Weights of a small transformer language model.
Size: 11 layers, 4 heads of 32 (1 for keys and values), MLP 320 SwiGLU, 5.9M parameters.
Each number is 500 + 40 x the weight over its row's rms, rounded and kept within 0 to 999. Layers, rows and columns count from 0. Numbers have three digits each. The size before them is the row's rms in percent of the matrix's.

# q: layer 3 attention query, 128x128, rms 0.148, rows 21-31,53-63,85-95,117-127, columns 0-127
# k: layer 3 attention key, 32x128, rms 0.145, rows 21-31, columns 0-127
# v: layer 3 attention value, 32x128, rms 0.138, rows 0-9, columns 0-127
# o: layer 3 attention output (transposed), 128x128, rms 0.159, rows 0-9,32-41,64-73,96-105, columns 0-127
q21 101:555525524462522527535418486534472510539567555559422592507502498486523522533494517464478498500463546515486487487447425442534523578499485515523478543489482554431483497467572490565557523493473579478527482525432492472476592461593509476512531496512407528493498534519565512415546432524459531500471495461499487499531496517515461479494433537518436561547455541532496539567503452520486526473488
q53 103:511480524489491570487456547541511429553567511513439534535466487477501546447486603498487518456475523499510481510503450498549521527532537529562443478471501487536551506493575501526501566533433482493492490533450493479516443525605518561527490447457542570496519519460485469425513433533448522500463476535537521543564506438494533485549448541596525457478454440488483509524531535565495571525425
q85 105:499514439450508528492533531485434430489548516482394538480567532489485502415483515530489461557465538458477533483496475413448471491474468489551518465494522573474536525528474504524540536504524521469502490534483466534488507477509465523510525474485500527534556476446459499407567370515464523504476619498493473522476493483495511481521535506452404507521532530591532499548522491574438553492442
q117 104:498450481492515455498539455495488496560453500583536555460518497539607545538513553533548485509469495452545439553486492513515498471558396533524467511484561467506531495460550472481446505483488565488491527567485485479501507482547512475453569488520480590482509596483509496476468477511559570470581417447511488502496503445485473433492556477467503464487461384527495517535543503489509457527434
k21 105:509508481498519545518541565434501566414494517486458495529484501529544530488526512521467426451492557434469533539516462506441516581453463508577512555505450486451562466485536486516468552541481484507457425465514486533519485557540533588518484494482530509423495530463567474467526444499509508422554504516508594506499483482487508477491490506541392584446522469442520492430452533553488514529543
q22 121:477474530523497451506538481456485486575539543430495497554475468507475555516490489458504446458476473507440411502561458530509559546487466501539501524459475521505462490479506473509474555441517512419502539478519477462457469524524422513454530527501495524553511566551492472520523561523497507520445462503527576433490571467452450521542496458604430473428458489568565529543435457460488421542456
q54 102:485499527435496485531454577519501500498528488537462485443551583521462448519545491487488439549466453571510514501525491528506560542461501477508544493554502550502498510510510431488416478477512594504513473544450488548527478587565448528489431542518471543553472511560494432494512524471525521445497415452426504466460543497504393517574507469520523459482501526407527529527512432515511487512444
q86 105:536531498519519483515471491398432531531476547479422505566451547532524475540496488448505441540542503504423578452464531507524527498464518531435538463484432551512503467569439432481501476428547481432501490552520523462510496511512479506473486557540502517524493445563492528506481533534498491513389516528487497540407563428470518418524461438461496482495513537533521448492509442469459441523465
q118 085:522505545520536500471438492497457508438518526502460551534561478539568419539557552509526438511531513525506563441496463499512530535460478477411516535452470509497506477511525429529445465478540480493503552487493439443497496527419542499467491555499508448536462500480458435457461499493504399456439506469452529485444527530439438468497441502561475482475426618556508511501496531491445531550534
k22 108:512551501479482484530505455565547525429541491473450479510480520521475492515543505520461524476485513568612497454494455532474470508552501491467518526523526507454618516509566495583449446427435495541488538579581558520464439528499458464466490513451503537480521530533508511522476532438483485455506474549576480495427517529533482487464453526558443513493478489492565465479517474533476477507372
q23 123:497524492516441515541524481563513518481556512572490486476529474484520590438470553531526517481602457536619577528552471540584466515513546525498518481475525570498460562479551505499505426480525488536434521461476473439540502489557487494460500569525532502493499415464504471518510525513529425512437571462534479502448452454525489474483431536482467535499496441560528472483521534461506426489487
q55 098:507509520485535479541503533495491511449478549460509567481546525531533505476504486534423504522601432476540574515561498482569391542523536500546486437430526560449457624534469475450473505506404496577428515473537510539532427518460479471514427538508517494518555527506479467491495515482501503461516528519501435527516485457409497460537539477476487500459532476531458507504511501575499474474523
q87 101:432499460490505452488510497497509493534460495469551405439455481526444541496428480512533491447551442461530463455536496470491484417453567543491463508488547529476557519567539445508480456547542446584589579467500525520538474424407512524485470504493521455501526503463506528502481513507531451511565496452536514523538490518502449578510463554479522506493500519577563445493492513534524588472451
q119 094:463466459494494426497494492507520531524568477545474491402540538470498532470497647463503512504542526483600488445546513571567487458471523504467488520439474489439485490483528510489564541541445469481482532548555547509452470482504518458466496467514550493495470490471495487535483516473399457502544561494493587478483553494466462458497533488434490503494537436560492565450520549496495566466430
k23 098:505559465405505506440564450503519550492500497526493475451488507512500528530484498524459550526447446474567463477514468496477511448455509533424492473490466524443515539452457562411537503543562470457447528526475489468551418531490543485492498515500463500467563488504430524478495551556500486492546385502463447478571484531503515499513470445488424519466428452510470471506459438615497468482541
q24 104:432502425516502461477506477470489470580494509418521441470409483452521444460536562562536542479453469460497450494508511401542477400521514504522501473498567467520569583526470491491476452512540519479517438491466482485539483523494516520531494461517444506527547589447488514538504514566536549518544561473520516492514478479495555570503500541481539495586462425498533464518560561450484516477515
q56 106:508500505479488507489566443543480375556513490464478480482466515476555452493558485483571529491485479469490468504457539507509453461482556505440492496510518382468577543551476457479499466470532535471578468542441497523526505460483480529553475416467463508520572567491495495485572488467450463471557558430505502547466526504499519484556495556517448435514458530460512540436457524555547513442456
q88 104:514486453532515422502485506532526516473511483430552452486569471461537545467486470604571530528461447510455480521551463510520394462581508515482423479471500435441530539497520507539464480542433562470525501494509473526499480477497520430521464487416471547538484519478551435486463436452490534456514423464485485446530513530498450520464470569485475461547472530460502524561517543461568525447495
q120 091:470514421489490487474515489535436471479479520445522521417471497441460510503531511554527474475511483521533477541511409447489453470538539488480499514506480471507571544505529421552469417536459423520490480492486472445505459501586532514559572375438531518559446532517530450548493495505510469533463481569459497489526478454467509602551519538519530415541424471497505509483536522509520504535499
k24 099:554498486535440532547515544467496540510502534508448548491498507479505482498493518552532556474478538489472511459512452597542498514486452493538541504523520514580560549612536547504499501383525499486548488443445504519519491565422550512472494452516473546523564474419440546481579502520512518485485477468451506446469500467532493498519501574438488443448415524479470527520399481466534528463494
q25 123:505467464422498483512528511602489483408451519504467511578449464537531531465560440473408552557470435540528498561514507521525471482500512519484494560479480526529437543498538489478469485502509533543456537490481547535479517511507469503557436496515508482425460473498483452511570527417411574525490427495519488492449438529505489483490568480549512521412516526496429518457518573489540462467525
q57 101:577485495500504506483547578498484511463492536507494539596445501504532446563527486506419556518503505511446518535505465468538467537440562526520429498553497540473437519568578500459472552402522529574487472512449512470521520469494464484569454510530489474461451489527507401420507537467430478477580498491452439505461470610549503505507469515482533501514552510487446502480472503456501495504477
q89 084:541508449526460575422583483572492530456410434515540483534516481508565520511542532504448509512496462511508477529440530532506449506433532533524464543522468467509491535509480458550446525532524501501494513500504578520481507473530404437585492428482488498541534503481467517437480514419492554460499388496515504505500521612590493517432519513502569481526516555513511497486483513451507483486538
q121 080:576460481543511511534534491510544433458533480402531460489472514498529444489523521491540474421485445469517520541432542466555417544486543476468452478486532503495491528563514463413482475533527531497499461513458486484489426516564511557537462436524493461550432483462520456461544536485447480467429568501473557479508520534486500426530443471402557478524543525483484492434529508513536451571526
k25 117:522506511562499528470516525505447571472457508502546436434487475457504435506452448525476537518475486471521458553543530467523457431448492567534458432502508506480521518442545555542525542564528518542397457467462548515440481492436458499497529447555495508578475528484503509469531482477511488532433557550512494471468410558506440534505459526513567547525513567515467479545559554483439522451541
q26 121:492496522487503534525491507475532526469603548394459497538562528427442483494576463496462530556488538537467459497495423521519489593411506453485551484442510498518482480549508508583581545487461484553459506478503491507438477549524532468549516511540491510513505512502467529442500535436454471415503531498565528548496541488468472481475574440517468535555522600438490530495524490490499480528533
q58 106:471477485440494474461469519550507498512523461529476560528520544457569513503506510458366475541471522511429485513529496530554466505552509505539468476452489532493392541487541551525628510484510538542476490418413536522470588499494461474524512451569495557541488505532439567459518488478511505497514485498594529523490472461523562518490531498484584482528520448505489484518491492462421514518542
q90 087:503491522467544479504475566470515580508503472524499513464635505549529508539436601536453505540517526501445431544504461534492482538500457505488553547457436514447467497488555518513552563480526543598486507462532514447459472419517523492504488481516528485497507473515492567458493572438514509416486424527499512543538517558538491508482427469566506509477457559527512544417498502502529465484550
q122 098:466541485500524482463503512469436492559484495488425496436571555485524551482435504517490440524566528516418484499520512522436456513483486530441520479537482446555524528500444537515532498475456521486511493424477499538521566492568577523524456491503566558587487480515466578531414464545495459438419460499526432530561496423520550467524519499512546498533475496503559458426442507501458473519499
k26 107:571483497436486509508511546515506526462510525485491547516581501543493435482463505539497404516619435489502491504508406497537510517460575511486521437452481493480471485528517499523525532452520590575493532476478489493528551464451533565552414510506494480462471489479519541486480520469590583449515486468553440558435470517498532535529526527528457538439568527538488467508481507494555575511519
q27 114:542472519518576492471500515508544467506480538463471486432535487505477575497567558461441551529527481439473483432521539493449470509447453501498476512533557569542535524603506512503536499577539483495467425490512479501460398471452549481509485527506466582439432506502441533486472432514550477409489551540531488510534473522560469479486476463548492453485485448553444499538511479483484481455581
q59 099:488497509497545491547541497502515446470516502449528506502478470544456493513499569500485469451418463422531456452444507484358511515487480533509538521426476510516578487509455568480471554530519518583528514477498525479495481472498547505521603477512520556452448549462524484448499503529503531505541562566556570528516522519537532516489474427499483523451497476450539542519477550511564508535625
q91 087:549515513528542474569506570475497551482434456485474459436565522526569534537492589521478470470514505468440509529505459492486461532559455517514502497527502475478550486571495526477484503530468479490463502487492466465510432519493572479436519464519459608461502532465569575419472444484562577425468467468469514505529543547499458527472507456530444516546510584489558457495490420473510557521526
q123 095:488446456489480526451526491519525469457472518419517420489473514482496502493515491441440448523562494496530504463420540499482439538500488555476424463525555478525499501520476530450506525510575528512487437507493535568513482492449537523575522545486523542543505464568446530483526373474483516460451516492508484539522556480591540507496529490511564536487571577494533459496416468436547458461568
k27 103:464559476551522488553511515445527568479435454541514459468588552517554523469434504513519502560454493501432537499499538536501565461561523503517480477498499517438484484513477531527513552472482486541532522505500498477513514398456584535483498518505478543468522540482555495508466436499577522438480431473520491520599499561537458545505524483530556542559453500427529442465514542607529538512548
q28 116:463392475501511485423479497458515417567471521508389580486538537464531443449500509558440523490445526474444536448495550487463562527538507518478465445494528555475466539489544500544554468566517546498464470468467458545542441583462499513449471540561490532489497473502437503487441435473451440532468454536479458467476504521463550514483500533450540482497469556542495496509499470535463529537542
q60 103:475466524485513474535532444518523482469525455528475538408541484517541585498438561556474526425477545526552574496453525503447552457515491475451487574522485455433475489533566445529469518456443533552475538431552526558508484477508498473452502481514543462485519452485544532510396526508435527431473491475480422490507551445538513558542459535492546498523498590561505501487469486540486555486515
q92 098:553508579455543529456474466513437565517520489519480526545495493460461476484484459424492484567444511540505497531524458455583594607588521463509539484517479562478508426466457480562521436531545454550564465502462492505474455468504458526479452545539500416465537501487507516475448535527488446526488506546470504547469499502458525586496534541505566469539554511542481491459488507551446465533507
q124 089:472517545537496475564494531419497440498533511540535555520505511527474564395464450406499531446501532502544558560421544486461515508545511472494486455539444492466483542572497522489496538448460478503498591470522494475461498457489504481461486515514460455553443505491494467472495551524491430500476526586462365449494535484467522516526507591476531428519529522509484494496564499492451498554519
k28 110:485508570420527462524540503490466538469611491475471460458552481463509573469461542453480517494495546529473491478524443438512515520506504515503557547520437514469469499500489495463556464530493520565468490478559529596439488492589506530492524468494522479508455548551513442516516539439499465473480488435547491402530525497432516512467536572536449586475506419540490557508481483509556474556561
q29 123:515507501501475547507500517515568480501440499557535525501490551448545543486538548453533473480493540489509501550437588498524539534541465552474551514486555559492449475531632417547458448439525599493496466461502479477477459503543492557483526551574488538491562529483507498520431510542550490486549497460467459479488489471442482486523517477499534411415576511500455482485444471474492430508481
q61 114:438480507470475482460535534448438459554444501447488531462548495483487496451513523385524444497493522555536531483467599570574559531482473525489523450552424486540472465521505484478508471533540467471438541480498457517401505521498468544520535543614523537457447520526478457489530469502472484446455486551486483456532532478550447508489546435503521443454513485492482569487441477480492525519435
q93 102:470468502438475477497523493506448512567489474503533515461530464530497566505548508403529536569470450560492523557519498480458543405533513520528530469512475441518526487521641461528504464406521517531518460478456465475426536504459506549503520575602524460502564508513506586450609459489493453524479512532545492522499476528517425498443534512548518494480505506502492454494478482504458466510491
q125 084:451518484538503537529518544455511515479518507535498530414589529494459456415487471490511428497469537509460498548496558494509527453500514529488514470535507490472484471557465501444468524454511494517525551512534496472489485485492454511487440530604539434502524472465464485462421472528469504444525493603474435517533563453492516549491539446509574442553472546460512506448421553502493438589406
k29 093:491439548421480509492513485510486559549472507525549501504426503502407506451518463499450527477502482486522481519554465465556599501486514560454467483587478455456528488490564489552459519565428483546424524495501474461512504490436525497497520530500477447476529508503506562531477508445462431500516472509532553468534451436579475570473519492572457449504529520453454486460625528522552481501521
q30 113:480465523523462552502555471446484431514484485474488518561457576456533456451489475534481418477492559528493583506495449439501518548549494479477489426546505480410518521447473493459477499486476491531511566464463465527426571517458489456459509543508543541522493490551494528581550542497463472473422469542508441507496473466472465479461545481532572482446537515374498517450474481510543433526530
q62 106:439512498505492552552581511408468409509449504514450527514516520479503475515534484538465451521533509476445495503453506437492499551483510483448480486469489432546529515528480456538530545485535467513480537527438496463482526513519477518513458477573549572540534540494467532476528509528510457456475497510563442522442476402439505440527498557462600434473442550445471521522486469622525489540458
q94 100:530520489485546481446574496461501431484482478519451515463495544462491445548557453448448445444500519501494481474523506481548444453482486524460456513519541455450510488529451440422471479507500465496568530535468494521450549527466497490527470546580523529579493555508490547513440443514475561450510472407545495468537446439522550551478549516441526459519506550395492513487440502519486433545428
q126 097:552573475470492522572497514482537521449473495530486468539514613478537496472534467494409519513527471500476506492510518473473488560471492517483509591495546543464461460450435452516548467452444534559478531430458514496442562508384527493491487517513544602524500437513495542469488511487492507511440506531506483520521480407527523443469557454539577451445534472473481503535450465551503452530532
k30 106:558505496447494526498493463445512512553477534527453464515554534500541465567478511521477464451471507472541472563591525444549499473454508533534543487495595497536528521446431445463475427432534489528522523513483503520461461498415536599492426549527523549503480446500547551495554439529506498549478513512573521455530478456470449460563583539490457492487472536445535523469455475519464458470552
q31 105:572475490451530494449512545494582495439525454515523594491464503487520494558459546504504456507499531439477503506526486485404472493513517561401567475439489499444539443568465535430485443505482517479525540478480439489514500453539542503525516486516514515429506510467429463505567576516512523480458581441454491493508502486471460529542510432517438498457547501500471565437512563530537469573525
q63 092:501492464472507528407481515542539438510518493496516490427536458488455478575450472496420505518502440495548432495484534505481493479431525566475490451510480439508500481538441515467493484473491492487523553501492522473510545505542502550557531460512520472474488491531430451460527558571478527571515570442472446434437565476510492526533523449514460441548593515525462513571578525537518386515508
q95 099:514479501481567486502480513559492487404494466499509438527606506533498484521443501519493485438486539399493558464516489483454520485450487433490523543498466431456486518549557574444458556573507518506460467480571485599454483486476480455450486543462525498494466571506503495553468493414462429500540435509492540478563508490579481469505461510551499545521487544459526527476515524454561537466508
q127 103:478465477547485529510545533531490484476420448475557498548477521464527453531473475540538500484453473519501545478503522540482498487457557504576499497466496468489543510627539535456404472546494475473459501475519472483514485578477443478523439484558520501540501576484561487530564568456522482525491565539494532482454524487440471470555421515509443464496420545497564562490531486575533542581525
k31 101:529515481514481537479458557507473534546571497548500452481516461524484518518451571469521497510421526499569505420492568496574508464470521513539486532525540550392507430548525509486409569504496500519511460574417481532433485480444500507455496473404498467481457562481429464520453482539512485538492505522531496539472512483537549454511566479510533485511560454431475430482522528514496427458519
v0 102:481492477522507493540470472503501479503492508500471488501487473511584459448514504489537455477488465546501569526433449475609526555493486442478461497476569440480403523576443479422495505470497564560593482563528501460477512615555449453500485526465498568523486483460549530503603521496522496589526457508537491530441527498459465453477490553513484483493550473508491464533553497484469455478527
o0 105:464510497509517555492467459499501493527584487529467528579529500492532520426472558497555520483512444494468477552468566453550507538482477542464497588471512457457440501553520453451451452510513509572466523508444547492484495604596531512543449498540504565565503499422545452447489517532477523503513479485583480535466469452550489480482484551567444481530487508424553450534491464450525489448497
o32 094:510432460467540530496501542526503478449534459486497486566552532519564507512459540464530552488577593499479565505440513532483423498461459456451484457536544502487461541498511392475493502471430529481535487443539476531530543546569432471481450472535523599544457552528437454482453523397500490453455494454533507463514537509493556502492484428510486531499488528512480495515520420516516555533487
o64 109:506507511469425519457534499497481533571484501521543576468505505510508481536539457467498471539451477525538466500536490499488558437561534505565553503580522545503556415466488539542536525512564470484447477532450483488487482451436535566416508486566469444427509455514492504536498474552565456509443531547437470509445449492471514539527567452400535543549524531544465464475490545469434531489486
o96 091:498508516491492500505512526436537481469425529427462437424487506471407499548506544611474501513515493472517591456557458504503514536525524522455518513437472502485513569526460551490490485485432471504512521503519504450458461476493502465543503528515480375507477486528509535525562506514412548526548567549504479459520475486451487466501419576594552459433482462492541517489491506529521449547538
v1 086:502504537479452519515481497581492561511504524496405529560525521526473433515499437471491461533491503509537478517482549572538526506538501453490448440484439480505637517428485484458481509481456549463421536516495482474498586479446493445473522473494567543449487497515519559496467447508538463581470489416474475535453416504537527477536457445489471545503482498548452525514525517575438474500469
o1 111:494493532459512513502510505467539467567468455449438529550477568514462424541482459489481485495467489511469477498522505533513505479550572541439517485512478523493541464486477455427460530453529520457500512507459418398463549461474454478481590579529550439441563454475440504566492506544493472476527480439466440497429457426502506509451437445507476461468439485539506535470485513521481463409525
o33 095:536532497542495427458517557491476488475552507525471513531512505539448525500497553516471510490506518459467491554554519491580592474408503519545459470579479528541468555507501552521468517484443480504496498458511567522501514562498485496553499529521547476481470539560470446425554499533455468403577493518547513609577589566442474486514534586527529484479508510497454546513448477496519517482527
o65 092:497517504408494519512523435526522527525512503548599541471474510487583533444528535471525545488452482518527480471504475495459483554554541524534550552555498456532492497479542526499513413585486471516497419511476565532507438543544519545468436473524431466508472509523511497523547507476543457563440558581545591432458532481522455535474488523451474488517531440485554458490562465491497487566539
o97 073:497444411540450485448445530504506492493487487428469511451510400543536551475537487520550532535460531508520525482446517504450408485451456516522549404494538463446509499493506472554540521462568493511513604509479500541449436469450479533546524477430480500568464535482503525470443484499437547556483521439441474482522491492502497499526468532471473541524449550471495472545504469508530565540403
v2 100:446502465450483472505598551491528518482475551517503486479519502525476396501547470557468556491520534533438543510509477514454473456484456507429495501489543503506551414547495534479534561500526508458521506502474519448581465529526456470506509502518564425457453519479479522554522500444528411478461488501530489396457508434599549481453469554441458476439569498529480521448554505535491490455481
o2 104:532494505431483520539539468501552497478451528494534415562579470472480520525504466526526504542540450516470584533513500447512521489565540408485486521520473510548502478535522404537551528507515511505535483474431423446602479494519501475547516476524470457470475541453419540490521524530479468487499475500509570441515563442567572481506443475485491435415479508534505488444561455531488494439530
o34 109:420475531423497436521408561490548441510489468525508544477498533514530442479458538456520472515510444455483436501464500559473540457434552524456521495546471513459466453456528482454540420486533484539452462540529478555584418485540520526495453474483535477512532464600495495573527553482489532496550482487504533482506407619542484474493501524523521545525508470524489470536456512513509446509530
o66 099:526549518555595590493509526487454487470501454508499508488525489480545583497548448477458472489459557470528453476483441526530509505472464482539461460522549484461475583567476494483507588467481478537530497496613434569414530551446535450469515507460499504544455496475490447453473471477540561478534513463495504530525508514432427524524559485484549504528552493398461481516473529507468503566489
o98 089:491494483545490543465577497529444554514518499506441547470468541511462531532445558513468518489526517557517550514532553465547457548557446520532567539398416553551524482452488531503493472590537539446471525465489545498442514483509418497512523526535487543511525502504613550522476518552435481493424521579515451513446525454500515479513451470558488498515471512475541507461450447512530571502468
v3 102:463498527481489507496516478459463544426457523517502548493512421550494437483535554404492504413613497478519507566535478489547485429492539488453516534410470489499502538541527491528474487525530545547570441544527530473538533464474455424465512508548515459543502540515592508505560546539482458513470419524541512535492460537487567556558462479524546428533519492461479494528545549473481479527506
o3 106:431494513476480449498560450448538448486503497431451609510499455508531514466463538463474465441548515473535426546559487442442507418517471530485580479533493486502538502538539506480493552466546534517506493519480487533524494477466425516521516444560512434498423526531486464477536486500491513495450516628485528555529481517475477482538494478510556524630541539545427503526520544513533484485489
o35 103:485445501478466524533534438515438492609474495466481462437503467526520502485480453456496461496458532496511503466388559582465478597516481509558490470472464491515476509451467555521494549538513494515547535501481543521531453439570512502475504498495527564522490485521440551550448516485546494526527456483498515535421484493585486493462461474442627538500515454519529432502532501455544457463426
o67 103:545537506491547493467479554527437512463516482546489456556476488528527531489539473530582591543434451514522531412521497462542570532565489473506457479525566434478515463516481503487485469487455516430443448468443464500446528519505574496536468507439475544449519414459483451470445494560528493494434515435508524493472561462503485499462509519486402550448456471494508471554474430490438488499540
o99 088:514473488607518491491503533522545458437484475514535485518466512479441499542517565536435441526502511505497559579464510496469480485429513558421534545512468517498530487491489501482479466492557449575496531531544521426533482476471461509595528474504454449465540591495492522479550500463453478503545582545543416481566539461501499455502523495587493474527494506517608564464513515552509477535542
v4 107:488486567445480541504488493550459399613506529487461501523463524543432513530433537496498472558505509506570501488513514526502523451483493456511517511566455535538466568474481482483482484559522501525511423455472502556510507496504511631485541393503508498481488475537513518562505471511540408517532524448527453495517501499512528474485478484531511451519609535543542567476477553463506534507593
o4 100:554484575528502491522502525539486447486496529506527453511559542602517512562451513476535430538468536478559528463505542490508490498483504439545454486601483498584527530475438546517471516483475424452470532464455506469488492502500494580473523451444502501457490492557573573523568600450519444422495512428566503521521574511529485454501487430520476485489538509536553535514504500472514548474484
o36 113:513456481495520461466485429457560515512519495489484524437494491501520529517458461515496482459498465476516533520513499558503497500485474564475538496558586524486557456519560451523488541444527453475531521538538485518445484495503513521473555472427417449422497508462466439463467379532508495498452561422452508475515523547447479521565525470514462524500466527466516554412464601521452501611518
o68 090:500548453494504475498461560514481476495483477511535510558495487420506481462602601525507515508564489565410483501486481451531573498534509507520508516440497455525450469469494510512481449465528533482433464544431483504490514518485475420490445577552564551536515474414509562472486510518460628467503521543465536507514477542515491527492503511492530520529478496524460413576523414453526467505490
o100 077:452437513541445535490570506521494515452540548497468537501481495480525502446505502461436518535432509515506453484455460469472433556529512504501527510479452464490535479500484492462554471506498582507536499465575427471492454519568472471595425463573462455535472526553471421577532485509480463574515468627470495496437450479443528479449506572452553471466529492464508520498501451519488524516511
v5 096:507599509489494532418481475502562542509492588477455533501476485509418497562452487442587506475494525479489468485530481465449486534557541532485529597487491532422461509536566559485544473518563489527531524447481507493506538507430539557518469556530495497478418503552514487468486491478502530567470464547506526484445490553459580532513561479527456522503557439564501476521442514516495409524498
o5 111:478523508529560514427560455495537475561501520556527530499536480497490520580530505512579419525468495520477498478525480491486445514518478557469548527443494516486535595528478494512467462485559453462562548488565510583523520511476516543518446521436558443472476509516511511472518434537437459542452459555565515464434586450549584464509537461514438525494520473520532494531463447508531419485528
o37 107:540515514430429492488491469509500484468491486451536507427501490539556496559498468529569525498462502453560486525562442516472479516552524531473525484498462406478509516453503517525474463492519544500562467427536488509502541429466397534541530512526495505439529485598420546512479511461543515523529443461421504538515523576488470456517501458514579478399470479531553530477425513483542437523517
o69 099:472443486511476480539521486469420473483495496486491498539474544462487487437527482501415528558498461537494549488451510537529490487489532511520447468517500554519460424481499450435547541520482506482393509588509498429498444554535505426482487459577455564582518516457585498541524498501427531468476550498530458505523508481467459468472452537453554492474455579445486529522547432502464547571463
o101 088:523557527487539532576459525498472559516501508486490424512504458499457502493446458488462483493511524478470482472494545451534528472473480461537491526542464504487490489538479523486450549483518481502494450463448487544475480551463595519516553561462541472486433473453471448484454522520607517497493506456485527459581399505494472596522540517488463506591498453498469399435530599509480504435567
v6 096:544439484554499509535527516519551491474447566478487434511487434492561577468435500451476462508471488472464450475448512548493522471513522504471455558466525548515512512522459464507543508455510517527456507551499463526505382440524572460464479470511521521496499469515501494460496449503402507547502523502545398466504486502480544526509370513520530487581453468535531409436466495429515480468480
o6 098:568530442544523509510482546480518443469442474411495442465466513537602502440538449456506484508455474525544422518466472585472458508464556502525555549443507524504473518476507556458504578495480538504446545524484493530487497498547459479423505453533513509454462556513480515458475565523461565489570443470542502540493552528530528489465422444542540511503452452475488439470518556536553535467470
o38 095:433515548450522494467540457467478475544514532507542522516576564471496499471493559586567458495519555502554460434534521562508493497556451525462428503576463488508485477533542526454491457560483527507509510492509465559474502478488488447499420549483573493554455502536507447594449448438564470465465546505523448463520520490521461496519486546505497477583526446513553532504475523388550491490529
o70 114:447559539480507541499529510567539527514505487572502513478499544511486475591547518533455581541436494501473551518496490460550515490473501495552531485536462460534546472495420454512516534501555496438556487497465550430555493595461514537513537525515464487491614469400525499462542516548494518537521542521476533559523479443435505467500562472443444464451505567447489510455493476547429490500524
o102 095:525451482499448482514504476470448448554538513507455500518497454476444455482471436449462510477499443488434476514435531514462509469512495500486514499416535537414461484500530454547571479434416449551462407479564440496514505489517534546477554442463515477505431448502463558569521527495478494507451417508491518468490468486539488534493554505462516557474559546584521503584513421540464478487475
v7 095:522537514473578505541550514434554535483530480472547456502408509477513501467499456421558464432484441504476479562451557470535529488552522464514533547508598557512437458477463500446501488468525507519461504486478469545490436489488569511514531459525473465542539449534457463516424478445556438544511525495468532509488451433545447475455509425461507536507509510554430477449502547444485557498555
o7 102:523496477483485520518544478440539452503484448541603443504474552510549467520523498486550493494563467498522577583474560543493512453561569555505538462467475525476482554499561514452522514516528546470480543520447508549521491497510552480511525523515484432553598499531479611496499426523446545542486546438494504502524497475590534482548549510465452522532463494475507497462542563445456556557478
o39 087:459498524480497518439488557522493530457496475493525482456524504489517510478517562554521411498484550441490467495477446472483448599448503525481509453490525412476566458501531484516455471556492524480502537524669483540438434499521466528541509491420499584505540481479446543548476449430532469506551535466483543550479554566486505465514518462484502518475494517454504500438485484509596506497473
o71 102:482507511518479511452456484522430443523554545488392525535525471490499497445457453492499572481522474533544558500535560467479524490470489466503489514497495447517525529506456515559495496488490466580494517451464534448565534528467437593538486488544549477482381555467509432484502539549463512455450535584518447495498483545480501528516511518515556474554574564527537437549442485552541449463534
o103 100:505497475585516488531471483473523511492490486452493488490466463506413503514556483510476476526479530533519472471561446580541462511511558495486481427497473565523490497496480470489485520489478489457482459583526483522523500492510565464388512479451428551509549491437530466473530523490503426531556453475497483478430489392395479550441465585461463558486458477486503555473563485465423549536505
v8 103:541477485468484481544514455546451503425539511522430520503477488490471454488403447409522484551470539542474520449440552491541433511481518560485523499521448547463515451502515551518510523490493498472463525558528477530477577524550454532506563443536507461611426540522497510476458497547523492444516549416471503474527526558461526487569515532505579442516468456432468450536507554474530462500498
o8 095:491508472470521493522535442463472510431527444516437557533500534502435411494420515471598425538507577463466562487469490485523524480556473498494555557604417520474510442523515509471498439510521540503459526475452498524507443444551466524434488497534479495508483502574548488486530453526519481427499538435460555531537507542505530515562526532508494416516535472513469472525472520498569568492528
o40 091:525557464499480538520421556466492465489477479559538446496577511463549543508529524492530527476551522497600475533542539539443520470500485485453538465478487397501474591542450535433513475553472473456507454489466464409451506513504496552432479555420510512492516509463530531509466465435526494548432487520610440457489528459455519480485523478511490576467505530503524482457569452498491502520508
o72 097:478506549447528472495542541466527449593488529516501514461483511521537517534582559518470523488511461432534446442481429489516476492439511526538526430439526481533513583503475451521553516487487521554512447484497532465462484525507532481572495502525520520467521489490476503615555564502453451583482499538528485519492436383445502553461410562519505512458473500539550536458459505482458495521447
o104 110:487467467534473445488495459548491546495504506469542504541496494499525452468517522570493457549471457508500526520540552497484577548549476411502385561537546573514515420476491522554431480510559466504528528484501519577564544476435515502458535458492480514470486453518494452423470518542493532454539512486448534518473514590589508491505574424494439508550528504523480493569540494506488505420520
v9 093:455466491432470490498484463573488529480469565577460514512485485459605478524469454491528518521431555532466562581457526506452524419524519432430525527490519468523475437507476511453468500476472471496550457488502476522492501415458507490470514484567504531441540491513523492548550529485522396571473510582465540440533492416431478509510499521482487557463533505537466475573513517471487467494558
o9 117:512522491420496462445469460514549505472495470550526512512502480412506560581478452581494508474456536565507495571464573472512482441491540536529520462493539469582400449488561458471475522512413543502502494500574487524518546466563533429549525453568461464553542494551553482494516527518523522514537525537491576467518504534507434554475430507505528491486527504513433553524511526489498453465469
o41 097:481495542509501485510501526425574475522492475462543512519445542543517484481513531558488477416552455481478526482532386526467463536475478490447551442462540534403557608484547527495529456539518537481499581464532452487439499515486493555470533624475497488499543518432447526526445417530462465513513484512530438540454500543505553481486511514495495525511461522468497533472510469495550496462426
o73 104:516474538603475543569501540508430503528514486476441488503488487528537493470525517394442540568521450447515483435488488536547520489499528475490534503571489506477500501497415500524506541507570440509465456583420580439525464519523490519561497473501484536471475433472530557432437517570514508498519518446512466494447545480528517449489496456543457529518511477526558489498562475572478497597485
o105 087:507507444439501478393570536491454497506559505531503458450541473481469462484485517485526510536456562501571517453533475441446497561573452510540423505460456491532506485537452478546493472462502434464522477431463455563479525582522447465469506470520572439493474526541494427525534508500465498520413512519474490484536431472492574476554495507469497413451504485459476482497441493447526545505566